Weights of a small transformer language model.
Architecture: LayerNorm before each block, learned positions, biases, tied embeddings.
Training: a variant of Adam for these matrices, 8408 steps.
Each number is 500 + 50 x the weight over the matrix's rms, rounded and kept within 0 to 999. Layers, rows and columns count from 0. Numbers have three digits each.

# down: layer 4 MLP down (transposed), 3072x768, rms 0.0111, rows 2688-2713, columns 48-95
# up: layer 4 MLP up, 3072x768, rms 0.0172, rows 2689-2714, columns 48-95
down2688:567499501481461528475497386479430554573511530541535436452560537518475494496502446483434507566471463467405385466425531484461476417536517531381532
up2689:452534486550522501582557435510537520552461519468532492453480511542552572656469469538544485543428516520505471466492456498595457572531437554377566
down2689:566451480530455577677671454638478570438494498488555507506612495483487458518534515489517544423508468511479521493525522522453401563485422532397570
up2690:513528506547495628538514468540527412433448488505483541523478593394605543504486499594540494483493515440520498519470512528454482458510554530442469
down2690:448566501468459509496497525518595466536557561519476468532474522460523482479483539444521537532451533485504587524494477484486508506574535483487488
up2691:522481520443516536520512461480487427550461488509472479587505421519504532535558432481441443544543514430531457506484462546484400488493435502490507
down2691:453509454483447531503474431486448516567517525463486422515514527494540513558544446475489508385486462531506478534455512551429456470490412487439487
up2692:610542528485481450399476517440479546504508449502471517482427453500419482425568428435503513488538549477501468526524500506554396520497444453582568
down2692:585439478515446495553476410422438511536470514540580461579569376454418562556588448503460465484451563617417476520367498526449439425507622560448484
up2693:548501478469517442460535445421520498538506487441480544544491517468527424509431506472485530495440511545574536538475529471525498488433469559385522
down2693:564493500469505521558475520494521522494519508498451509528480466527475535561444496499489578510465508530467488499490545485481469514465494532530461
up2694:511496467472591553528459419445430544443498432439537439468449530530473440447457472551551488511537477429487559481534492478543581487513441550437505
down2694:505481506453508471511508465510582463548589507548418468560532530544529491463456542507494591479527516497564472540464528475549541505519589529526561
up2695:474511473439501472489495557449531433520467536406534519541503532433467495604491532432522525405484511561455528464534390490536442514523441435431413
down2695:501525517441447480554544552563642530434492457497487502487454436620429517485482467532542523490456563480524473505539519504530491473549487560631565
up2696:527556505447454582455491439464478543519438516469495466477474494449474457546491452561499515469533411484602512484516513518555478465522540494421426
down2696:416469512462478515409454498467462500530457553521519518522533443516441517468548483477491599555501518491461521460433522503447569417535502523505458
up2697:574494497413540533487466518540483538478439587454466596458551537562563485467429572541572531470441487474518491514496485553475521450515502538449508
down2697:500535509503445528526498509438518459405504447458529479451535485499558528441412525447444511472496459481459485469522472567576595465468641483523573
up2698:435510504448475554513501475498498541548499585529536499441409562568597452478472540428548466451450434476522471477494477504562501512518500504467533
down2698:450419454577450463497494530505574441500520493507448559472404413536497590494493475458537479454549408354587482561441407495620564492520489509522428
up2699:454541552565522494465397393521493553450501555424455379526481585531440490497509484520460472535570489443497541565554498446514455466499460554504509
down2699:511543455553517541481570445512458487472511480386539443503508546507579539466440550583519410498477503561537563492527556556527518506540531590576549
up2700:571429549492636565513592432460470454546492526472546528549534524552541454563537492519561571513490491504505537437482396571467481551529504524476452
down2700:529486461492580392374470505518455523518502420506431496476580580471585529447464481481543438482551562487532521459498511469552428571382403475556522
up2701:526475390507521499573481558503520474584524491492469518496540494512521433596542573544474513494418630590525478531483503488485425549515437444489464
down2701:546410449484559546554390525508388447568565570423478521563586556433488514588406495533524542517428514444591496437470547462546590513506420536503434
up2702:550481460516528627492480477486487516495454533489524469412466456497539453522561486572522521515520502521443563549530526567509455525509504581596509
down2702:533517504509523530469616508479383496509516528441503479531568450577496541592501603476516495570572452527442467588483527557407623453516528547498575
up2703:632487536536496521494412519471517539473474498589489588518490498580417473459547476494521496468490511443540510480485467516471499485489449514452584
down2703:416498506500535497517484501492471481526510524505495639471513513413455505466482453488518521561531466508515611543442519470473470493500547579522485
up2704:469477492508522511561515527523428562433453390515507603560475349379503521528484552416569622447547495477555461494627476510472459494507430530494521
down2704:441515536502521464527457481498524460532478572572426514541456602507539496418545602479472490519528447506471450497468503522557515467504563521503455
up2705:510539475561502539433491475496484622513443528383557422530437490607498456579470535513552528458614465542569534466597458536566473504528551467468390
down2705:539492584474575541547450440626513445444512610393515575479527524512482536474495512467461551434608471440455484482461479572561487496544466433479356
up2706:528489436485512464619469485518518618540522510403523557424496541494517498507535515474515482480561498479495492481554469476460400524539518502485535
down2706:545547508533518567454498502439578392502471452457457467471503582585454497606514483650519469514461503497595547440456466469485581523545536497470473
up2707:526338532561525481485525494439433454409429544544471505601553467439492522444591535607533549462530561675506425568536463524455483467527538620496487
down2707:489417555468399490664545507465454483611430433485531509455461471553525466431523517622498500508489547575575582411512429408517370455482442516520485
up2708:627490498537596592383496499522574659575492521520552504442605592402550384561552421546545495519570561481561494506557459620512484508516600481580517
down2708:567536563477496513518404454456514416526461458528456452483471499546553430453574480553496484465408569523476549424451507523515460525497447515416502
up2709:470489509456522394519532453535469525481527494397535553453539485405524552469496548455530546590539563523485460587603506555601478595532465510555472
down2709:464561588544498460524525580586488555431391547420471495533469381430490479550549483496489511560511478562483438511500496474575355557543466511489547
up2710:460467552573531434528495404520433479501493564519506505448519523571437537547494461560502468499418531613486538436509419489522522531584495516503491
down2710:526529556535534492586419482533504510510607469496554490504521467505498474448473483476434634436501445478522566482483487558447563615529540461562605
up2711:477526441453499484514470498535405581395575459474544472438557321531535400511573500546656587447476451521429522437503455581507477605576472479482519
down2711:520485515426457365577547513547453526465376461419498566576465541561406516516425548567464565531598448560489604571498550467401431380446563577609533
up2712:486451444495562563460473452385483545479504536490530458430427525483538394490472499503609470397464489555483510423530433516478447626530452510433467
down2712:520509476472608495481467498494475507492410537534527524589527545413534482504573482577467487502424522514477590487490477553516434630486494528475492
up2713:461527448485529564430480510550490526484508422598461398531508548506438499498529489528480484494496462501424496502568450477559358537521442613609489
down2713:526472567463475415490568500462476459411524485564490490508472529495556463503471564448534569392535487455443544547472479455513556457483580547528465
up2714:445466488468484591515461486460516488497578473431542612514636498536511482455530466554538456442471427555512496480517475514594400473557559476519490